Weights of a small GPT-style language model, trained from scratch on English Wikipedia.
Size: 12 layers, width 64, MLP 256 GELU, vocabulary 512, 0.631M parameters.
Training: a variant of SOAP for these matrices, 4526 steps.
Each number is 50 + 12 x the weight over its row's rms, rounded and kept within 0 to 99. Layers, rows and columns count from 0. The size before them is the row's rms in percent of the matrix's.

# layer 3 attention key, 64x64, rms 0.171, rows 0-50, columns 0-63
099:37 43 58 69 34 73 47 51 46 45 48 53 49 34 52 41 43 53 48 32 46 66 45 45 46 62 78 52 54 56 37 49 46 73 79 56 37 72 48 59 36 55 54 52 49 23 58 60 54 61 38 28 42 33 46 39 46 52 63 62 62 64 42 64
089:68 44 44 36 62 49 60 56 68 40 51 45 37 66 57 68 63 08 55 56 60 50 54 67 67 45 60 72 41 51 53 40 62 47 52 52 44 45 51 63 71 47 64 58 44 61 50 68 35 37 37 74 51 61 45 48 45 60 47 40 56 37 63 39
161:47 55 45 51 48 48 30 33 51 36 46 47 57 42 44 69 36 50 43 16 40 70 80 38 53 39 39 47 52 54 63 36 62 67 55 81 51 66 47 35 62 70 74 37 51 59 50 62 56 48 51 42 56 48 45 60 48 45 50 59 51 37 41 62
052:48 61 49 48 63 40 52 61 44 37 46 58 66 80 58 57 63 63 39 63 43 71 65 51 45 40 46 65 59 66 58 51 28 55 41 51 49 41 60 57 57 46 62 22 49 65 48 47 50 25 45 26 71 37 61 43 63 52 40 60 49 62 72 47
372:43 70 42 55 47 44 35 31 67 37 52 36 53 50 61 71 46 60 40 49 37 80 61 42 41 40 30 64 54 67 70 41 66 63 50 81 64 44 39 41 70 50 51 27 50 46 55 63 47 42 49 30 51 49 43 54 47 36 46 48 51 51 47 43
038:57 44 52 49 56 45 54 46 64 21 31 36 63 65 33 47 38 46 46 25 35 61 53 51 55 25 48 53 46 46 53 42 46 67 46 53 58 52 38 33 50 36 74 29 42 63 36 39 55 48 49 30 55 30 50 60 53 34 45 52 73 63 67 50
090:72 63 38 48 55 49 28 54 50 59 60 73 68 58 29 42 36 59 59 36 25 57 69 50 39 64 33 47 70 74 50 47 44 37 43 47 59 30 44 52 57 63 48 50 53 44 67 39 54 53 69 55 66 46 50 34 45 49 50 64 42 42 50 70
085:39 40 50 45 33 62 52 34 43 71 54 35 68 33 75 46 35 35 60 69 76 63 60 67 55 48 52 62 52 54 35 57 48 64 44 50 64 57 53 53 39 40 37 44 36 38 55 34 33 51 34 68 49 55 47 65 64 76 49 48 42 42 48 55
093:73 66 52 33 44 38 28 50 51 53 39 49 48 48 60 40 48 53 40 40 26 63 44 42 47 51 50 49 57 62 63 44 49 48 73 51 29 55 43 54 65 44 61 42 29 38 62 60 65 34 42 55 54 57 75 75 35 65 54 29 53 44 42 71
067:49 37 71 70 30 69 48 49 33 57 61 42 58 39 32 43 57 37 71 54 45 43 68 25 45 49 43 39 43 48 67 43 29 24 67 61 51 54 68 47 53 53 24 46 60 56 55 48 51 47 51 71 40 58 44 46 67 51 47 51 39 49 42 37
082:65 55 35 68 53 57 63 45 45 29 46 57 57 51 35 61 51 46 32 59 48 55 35 68 25 59 46 55 46 38 40 69 27 66 29 56 53 40 37 63 55 45 71 35 62 70 30 36 59 57 40 47 50 37 41 63 49 67 42 59 43 55 59 50
089:43 48 48 47 43 42 61 41 46 58 33 42 71 39 52 55 64 36 48 70 45 60 28 30 50 69 42 64 47 48 46 52 53 62 48 53 45 47 35 39 50 51 75 41 22 39 58 53 49 50 58 48 34 59 58 55 37 95 40 42 47 62 37 50
091:68 36 52 56 59 61 19 36 48 33 62 54 73 51 49 58 50 57 62 75 44 25 40 43 50 40 45 52 40 39 43 50 18 55 42 52 61 74 70 60 60 41 49 45 54 34 26 65 43 47 47 44 50 46 56 54 51 59 48 53 50 38 62 58
078:57 66 55 35 32 49 47 37 49 65 63 76 43 63 42 26 29 36 51 55 48 36 61 47 70 59 48 64 43 57 55 47 64 35 52 31 63 59 38 42 49 43 55 60 48 60 48 55 50 47 56 35 41 72 43 30 61 45 48 43 46 64 49 16
090:47 37 35 51 47 45 64 52 67 71 59 42 42 50 59 52 45 57 37 59 51 60 45 58 19 63 33 44 73 39 54 60 59 62 61 58 58 35 62 59 43 64 53 60 33 66 63 57 45 68 48 56 71 40 64 27 48 43 51 42 33 56 23 52
072:54 58 35 38 65 31 51 45 42 75 73 47 49 38 58 51 45 73 26 38 62 44 32 46 71 64 68 30 50 58 50 58 57 38 52 51 52 51 61 62 70 45 50 51 37 39 51 42 49 72 72 50 43 46 40 45 55 46 39 66 35 56 60 33
089:47 37 50 45 37 51 64 43 71 71 55 30 62 25 43 74 53 32 74 40 55 61 30 48 45 49 62 48 24 56 38 51 39 42 58 63 57 44 46 50 46 56 49 57 17 44 52 58 50 41 58 55 65 65 45 57 38 64 55 48 42 51 31 42
089:63 57 54 36 61 51 43 59 42 14 46 54 46 62 36 53 55 46 36 48 32 45 41 41 59 44 42 55 63 43 48 28 26 46 46 58 37 48 56 43 58 47 75 37 54 63 51 64 49 46 31 38 60 33 59 61 46 48 20 75 55 59 58 57
091:39 32 46 53 45 57 71 54 46 50 64 48 64 57 31 68 25 78 57 43 55 42 53 58 52 47 52 39 38 36 45 57 47 48 30 46 62 26 49 56 40 65 54 47 38 70 35 43 40 44 65 20 59 41 42 36 53 41 41 48 48 67 40 33
082:70 47 47 63 41 61 40 37 45 42 67 40 46 57 35 52 36 54 49 37 59 45 46 43 61 32 50 44 35 37 54 48 29 52 36 65 57 66 54 67 49 38 62 28 44 64 52 44 63 54 74 56 42 17 37 43 52 52 35 51 55 29 68 65
084:39 19 55 45 67 52 39 40 25 45 52 55 51 43 44 47 76 77 72 55 42 51 36 47 55 60 55 41 50 52 66 40 59 64 38 45 38 26 59 34 56 63 55 49 55 36 57 52 62 71 79 51 55 52 49 49 55 50 43 54 55 55 48 29
093:41 64 51 71 65 52 57 42 57 45 47 41 44 61 37 64 38 39 37 42 36 68 50 48 59 61 51 56 53 73 34 48 48 44 55 46 57 50 30 63 64 46 48 70 39 44 58 63 37 55 34 66 58 61 51 50 29 57 62 84 33 39 25 56
090:60 46 44 49 35 47 63 48 39 52 50 60 50 46 49 71 47 27 54 42 61 45 37 39 59 53 33 45 46 40 12 50 39 49 41 62 48 39 66 38 57 43 46 25 31 58 22 67 71 59 32 40 63 35 54 52 37 50 46 45 45 48 55 65
095:16 70 58 61 32 54 56 54 47 54 66 71 57 58 61 56 61 53 43 58 52 47 42 69 36 53 59 54 56 34 48 55 44 43 45 46 63 49 64 59 38 59 44 70 56 68 55 28 38 58 48 34 50 36 52 33 61 28 51 59 46 67 46 25
083:52 49 44 81 65 64 48 44 66 27 40 45 58 51 21 53 45 56 51 35 31 35 63 74 29 37 61 61 45 49 44 56 43 61 59 41 46 49 52 41 48 52 50 39 61 50 45 27 67 48 56 56 37 33 44 48 49 27 40 52 68 42 47 34
091:37 17 45 52 52 49 61 46 40 63 34 44 58 46 33 79 59 56 59 64 41 51 27 64 43 35 28 58 38 44 39 54 51 41 51 52 54 36 55 60 56 46 57 50 26 33 38 59 37 47 70 39 48 40 54 51 56 26 43 39 60 51 31 45
089:76 67 36 63 44 63 50 35 53 50 64 33 52 44 41 63 36 40 51 62 42 36 45 60 46 28 61 65 17 62 32 56 39 45 45 51 43 66 48 49 39 43 36 32 48 41 44 52 39 54 46 44 58 56 32 66 41 66 60 51 51 24 56 42
094:50 43 58 46 79 55 45 47 22 28 58 57 43 69 53 40 39 52 53 73 42 33 76 47 39 36 47 57 58 48 54 29 40 65 52 37 61 56 51 44 57 48 48 21 53 37 63 45 43 43 51 54 67 46 48 52 76 39 51 47 45 61 63 60
090:53 39 50 61 68 65 20 51 47 48 38 36 48 42 38 47 35 57 39 39 26 56 63 44 47 37 64 48 90 51 43 49 55 79 57 54 56 52 44 49 49 35 42 46 36 40 59 58 57 35 65 68 45 36 54 46 41 53 34 46 55 49 65 63
083:53 45 64 54 66 64 37 52 33 38 68 70 76 51 40 50 56 68 54 51 49 44 34 44 68 60 42 31 54 49 70 51 46 54 46 48 55 35 54 53 62 52 45 45 30 39 49 41 45 66 59 33 35 38 46 62 20 70 52 63 44 37 37 31
103:51 73 59 40 54 22 36 50 51 67 51 72 56 49 52 27 42 73 47 30 60 44 57 68 66 56 51 33 57 57 47 39 68 38 69 55 53 52 52 45 56 48 27 58 42 41 52 42 58 56 60 58 73 37 72 41 56 44 51 43 41 67 57 52
073:47 76 50 69 47 50 51 41 26 29 55 62 59 56 52 40 46 38 35 65 37 61 61 46 62 51 57 67 81 43 47 35 41 75 47 48 59 43 33 60 61 51 48 48 59 68 34 37 55 34 47 50 43 55 50 38 73 41 43 61 43 67 52 56
075:40 59 49 48 70 50 50 42 66 51 49 71 58 60 54 57 51 32 41 48 67 58 41 54 40 54 49 40 61 46 38 72 63 48 64 71 54 55 50 57 81 53 55 73 33 65 43 43 39 66 52 36 51 50 43 63 63 58 30 66 42 43 76 68
076:47 47 40 66 53 28 51 51 32 33 55 30 52 63 59 38 41 41 44 42 36 43 58 51 60 52 42 58 34 71 58 42 68 16 43 40 39 43 48 62 54 49 61 50 55 67 52 45 47 51 37 55 13 43 52 36 47 58 63 64 34 47 58 35
089:45 60 44 32 51 51 44 57 30 55 52 77 48 49 60 53 47 53 62 33 51 54 61 54 44 62 44 59 52 76 58 67 31 50 53 40 28 56 64 55 49 51 48 25 35 51 54 33 36 59 33 57 66 63 70 44 76 69 42 45 51 63 68 55
127:38 45 65 56 55 29 60 69 44 62 44 59 45 42 52 28 58 43 66 51 51 43 45 68 68 59 62 39 51 25 41 52 60 36 70 43 53 32 74 51 46 45 27 64 41 40 51 46 20 38 63 50 53 45 36 49 61 49 74 58 47 54 51 52
256:57 35 62 51 56 47 62 74 39 65 41 67 53 58 34 28 48 36 65 50 56 20 44 71 64 57 61 35 51 31 31 51 41 41 55 30 37 44 57 42 27 43 50 78 56 56 42 43 46 46 51 67 46 52 61 51 60 58 64 49 46 52 48 58
067:52 37 53 61 50 27 65 60 26 60 69 66 47 55 55 47 49 44 70 47 48 50 45 68 58 52 49 35 52 25 57 41 55 33 51 51 40 33 67 63 32 47 33 53 40 48 47 41 44 52 57 40 52 24 30 71 64 51 63 50 37 31 35 38
062:54 47 37 39 46 57 41 50 28 58 38 63 38 51 33 61 34 53 42 27 50 55 64 34 41 46 59 62 62 63 58 74 33 73 44 46 62 64 41 39 43 46 68 42 39 63 29 41 64 73 44 55 60 63 57 37 47 67 42 51 64 44 36 52
068:43 44 58 42 50 52 38 51 57 67 42 41 50 40 52 57 57 47 27 44 60 47 58 40 38 42 62 71 57 56 47 60 39 90 26 69 52 69 33 41 46 50 74 42 51 61 45 52 51 57 47 58 51 65 60 28 51 55 25 32 60 52 41 59
076:62 53 47 54 39 60 55 59 49 46 38 31 52 39 46 59 23 54 54 52 51 37 55 50 57 50 48 62 56 51 56 71 23 56 50 72 48 53 34 43 54 47 70 28 68 61 40 42 70 31 21 41 65 61 68 42 56 37 34 56 62 42 49 42
084:41 46 62 44 38 51 46 37 69 47 48 41 47 31 54 31 58 47 46 30 57 64 65 52 52 42 72 57 40 46 49 42 37 71 46 59 58 76 62 49 46 69 49 61 45 55 57 47 60 60 47 29 68 63 35 27 58 41 29 53 67 31 41 61
085:44 58 44 55 43 71 41 61 67 61 33 53 64 34 69 46 66 60 41 49 80 58 48 56 52 30 46 53 66 33 57 36 47 73 52 65 42 55 37 51 45 59 40 37 49 55 35 33 51 24 60 60 50 54 48 42 67 68 53 28 54 61 47 58
081:36 50 41 49 51 60 29 42 60 55 40 49 58 39 49 47 70 62 70 32 36 46 56 43 36 39 42 73 48 66 47 42 37 54 44 59 44 71 36 45 44 52 49 44 52 36 42 71 59 50 54 55 42 79 64 51 64 41 42 16 59 49 53 72
073:64 60 47 43 40 55 41 58 63 54 49 51 50 48 49 36 37 50 40 27 46 62 50 48 67 42 69 45 54 51 60 37 78 49 54 37 79 39 39 61 47 37 41 46 42 68 53 41 35 26 57 68 42 28 42 35 67 63 62 44 56 61 58 29
072:42 51 61 36 46 57 58 55 44 61 49 60 57 43 48 45 49 38 47 42 60 45 68 43 43 45 42 54 63 70 52 67 31 70 33 38 22 57 35 44 38 59 60 35 48 58 45 39 40 52 57 51 70 64 36 28 39 69 20 50 61 49 29 59
095:24 54 48 68 53 63 27 47 67 57 56 70 70 47 47 51 81 38 52 33 43 52 48 33 57 43 58 63 52 50 52 62 46 50 41 54 45 65 45 72 39 43 42 56 37 39 40 44 68 81 54 49 55 42 57 40 62 57 54 25 52 53 46 52
085:62 66 23 52 65 52 36 50 61 46 49 63 59 53 72 47 43 57 51 49 27 39 42 50 54 62 35 50 51 60 67 52 43 21 56 56 72 65 44 51 55 59 65 29 47 35 48 51 61 45 44 46 42 72 50 40 36 20 44 42 54 53 52 68
080:66 60 55 63 17 50 51 63 62 46 64 49 44 45 38 56 58 46 41 51 53 60 26 48 48 54 65 34 55 31 37 50 57 63 46 65 54 51 30 54 38 54 33 59 42 52 33 38 43 39 50 29 73 39 79 57 58 62 41 45 47 68 50 62
071:39 28 52 64 29 53 62 34 57 52 48 53 54 66 54 51 64 40 24 58 35 50 56 40 38 54 59 65 42 46 69 77 46 51 43 48 42 63 40 58 39 72 55 46 31 43 48 46 73 50 51 55 53 67 41 46 33 45 33 47 63 32 25 46
067:36 51 63 60 49 54 46 41 62 58 57 66 55 55 57 67 67 32 33 57 58 37 48 54 76 45 57 34 49 52 33 55 73 50 64 50 43 31 48 45 51 38 43 50 61 46 41 43 36 68 66 38 64 14 48 49 67 51 69 48 34 64 45 49